Each number is 500 + 40 x the weight over its row's rms, rounded and kept within 0 to 999. Layers, rows and columns count from 0. Numbers have three digits each. The size before them is the row's rms in percent of the matrix's.

# layer 3 attention query, 96x96, rms 0.136, rows 0-95, columns 64-95
101:546512513590514521511448504518504498454538481500461505447564534544539485533439529550550521470503
109:495576466498426482485448494543450510498485500535507497497474451540488493451450533418463440572466
091:470540471586437559526533526484463468494529543498480534500461529481537518491501548491449539476555
094:479490439498556468469511553503442547528586580544558533556455454491519548523457489501475516564500
077:486455597577500526434563451480539464511494514466476459503508566473481534487564584557536451478484
096:553421541549545546483563520530440551452531484463512506568515478479441581510505457449507422502497
104:575564529557480553542560499513498524509463470479484382535511488463495501508409422520564473524529
089:557487508489459501467535464573505436476479478498451489425463562563458444529507554449374473445503
102:517487604470572431467497454479515477547512584493571507467492545507450534534473491446527445474483
097:437512535462519518489548524436532468521515455490453509506405522446467537489511536501536469437489
092:611472533529518534527504470509474491490495501444499513529488493500569429575542503437473506471423
106:498465549593550455460498541469487466460507471498503560463512583535524530531453440494489559435457
101:476549539508544495585481546573492496556545512432403456503513513491554509490503498470567452489544
096:440496510414481438444513399449532508457491489499530453494533438476613554484567522506489492465464
093:458440472467519468484407479518476503479502508499416465510423554411563539455508533438534481483507
074:466533531494414517483457490528512490476565535478559418516505572477463553500461469441509467441499
124:511423485536524530438515574500574495430539520475454530511480539451463492514528448554541474473464
104:487486525491495517570537464551492494453441507461509456504514406509504496455544578435504536477482
111:491548536517508533517522399541520454503489496424531493450514500492446478541507502477532434545464
087:452519585571477511589487427480420489552509503442493435504577521485476472517410502486501459483444
091:535490486533483507497561525440491530513533500490520466450507497527556537524567517469550483492459
102:468539463515458503516485521524497526507535477534464533488482479454519490529476560444494497531563
092:491518472507528564441399502485460520461541484456490543548537543508507513562553519512446593470496
105:505444550489594486421396451491515465464563561502560511450484575524416507530507552501408516519538
093:510526559541516559462586452450435459466466543529533418499540515517520539490483566541454522457457
091:571469520423505510541546523549479489500515503389563452514477472478512484559457493445562506538493
092:471573577452472549487487468487505500502424516466490525518499482518486483512521546492537499549504
116:512474516534496494582472552505519497537495579485438413492484448467496515452486499501536435527482
091:426527512476462501469451424561478476490426474487517564487535553487434432530503513514524520550448
087:437518502497461465538510479535513549589495481422441428540584446528503515524532529427440472484430
111:494489433535534517508484538608545494448447429482453480486454487434492515486515509528570567505513
127:542512490499513489436454528428534513546474505539529578470466525590499517474519497555486462482538
057:455575540520508490472548441491493395538540458505487465498487488525524552519512454489462561482415
049:468502467527464479459493467615494481519448487486571460443513444433468455512475504514509442533497
070:501490455518483496490586506549495473477423513436523477549539431465477429502528529519496466531518
106:473514464546404494528603426506533463511506550449531434513475513479419482539491528487492439505481
096:507506434499458539488574508506459452493467441480410432535481486482533489481544538493524483495486
091:441521564560518442463485508558495507552513513492478537504438474474615574511507554516470501587473
102:537511433421509503526499485507467479490563478454494569544487461483437541525518527434555451487558
099:578521501444469466548568453475528499535505463441529458528459437496490524559588491540537491476474
111:457528481511520555415542587423434529499556512471518489401514515563467468518529496471375519535516
097:538564462491513441506520474448444548520463527485450454501493452485518491414555546560479512540451
109:461481506479508466461504481498505451485443456506477477488521457659476507457549517469468504496541
107:522532499500570501515482537466462481468513509521474563496507476531557509519518439537412531479484
103:495537473552487483514498556452543553517608500548528508459482546489513498478419457457481491453518
116:564518512552484514588462544440514540528541454523531502502495475492550498517473571501479497488598
114:524495453509469473481494578443436507490528527543513477445507430456483500472445515476509545478535
115:471492528530428490474452527470466521490647506543537504546456478409600579462480547497449565482521
058:534489559475486429453493508453511536499547469522529490478498574527489572510446475522505567496522
055:478476497467487548499483528494535529552468418530510543469536545453549548435519494574519531515403
069:574427488401489574493517465543493461446511459446506449531517489444526476455464529541510467496453
086:492495559495593493571483531571519470514547441468528490475506428402502453501517542524511500542494
120:510557517561520464484492437473542478521464407478471510481574547497464548595501444549441434569554
096:491470502540508522491502501499461523448553602494528510472498504543460496517487455448446519497501
097:500511552440526571485501549543466483532468585535517526495539532458551528502556482519522501524485
119:570478464437495501487491502467555505467449463542516552524451511560464475513444525486486537496512
106:447521504525520425484544450534506526441429450518440471517487515479519528500509444498502558478440
090:458507535432496513465515480468512495557495590529541434526402448608479506498555488468500517562591
105:503451542514484519504503531500502463574597463568472544494537497467515490575481490506518550624483
114:509436484477524463482493508548540473507544476533502542423518629572463467438529482503425539539493
096:513477461513509464544576406563469444477533587455461458530512520545440459528480434491550524494441
121:435473461527485523439515442522516461551454525486426413517444552413467485491506499536537463501471
096:468477518439492533472501470541494458521559482505466508478521530518442521509487586489556515489502
142:494497530483501460425536517430491468491523486541497536555469575543454507521456535466454552453513
066:450448442464468500520498534531578426488491498556482493535515511494502515526428487488443533485494
075:527502438554455545518495535592545492458483512464494514427604402456460481501456476494547478530537
064:466489479569469504488446485551521465465490509417510536508488476484430363492514451455429504520479
065:487494532555475433500493520465514538472493443504492556506489541521571537538506424491436506523540
082:515470430488484535460530541442501561564511550504457514479504552476529457496513539520507490442493
091:446532460551459487537505565520483527473510609494496522482528460501530511546470538551440549502500
114:532480498467479470509498515475509446494552541531562470468471458580451521469500464498403457437533
118:514497509508454555528559490482556520561457516552479516553559429529521535460482445482502497516537
125:568517474494485574567519570517445537490495458579506446461487473488549554462448490488508420472540
116:476536442539505565533522491511507543510478586458468502561497449414484509479521483523489463509511
105:497473478509563504473489492574427485530527529516538506522481560446556592500564509473499568475491
102:567520476563537474509556453504445548456482570431517540569494476450507522446560482556567511501509
107:442534497499579420499481481546489506469488470522536595555530416514552561508427479549461520506544
118:468492474466478497495548446413522468476468495495513495517467476393473506510465528512550487566468
113:506509478409580513485505514500438551501502448498498430544437490506472486474548475512497500407486
112:522499479532546465467616432558519462572475444407481454522453547556438457558511458505475462511535
071:500529438472479520558575485498484556491465517470509492524556523533493536579539513425448491461487
058:503479445418468497504424593502513469459495512582435514494520448526477501473446416451492546421478
091:538444414469503527471529502514536505499455521483484538463616453449502490494475495518523553501470
084:520534418437515551558540498519521482494498544474494428481469474493461483509510523459505474529467
099:515456509514570456553531483481542562471465433489513462535435528629494507513483461543525490533607
076:519544577577467519473548507451480507528512549472463454517454546501552454472495512491476484579521
118:576486450513451521426500492457554593453518472556530483566524482488475492489465585502472518474486
124:521454523514552520499544538521572474559489453545459539468508500586486531516500514431474485516554
109:494545458513455477559517509559532529454508492469467562563445474476488501482547531549487451438511
120:507475538463552436425470502517536479485595489520526484463523476593513630554601511514583498503568
103:485538429559454535604570591540439456486492483479528470532498503501480512491445443513468494533546
114:481548526538546537416558395470499502475458481547498391558521574520532511526493564444502532412434
103:552497475537543542559483534534450493475478571466534505512469466458512530492425526595500560450438
098:560505482526446539465509537506427477477485538495502565573475447444535520481486509509478489465482
124:485469509499527549565514518571487488505536504481482466488478387453566492474500479499539448506417
111:485511524484467519479546530465477428502479553595541471550549541444498462544518541487542474502573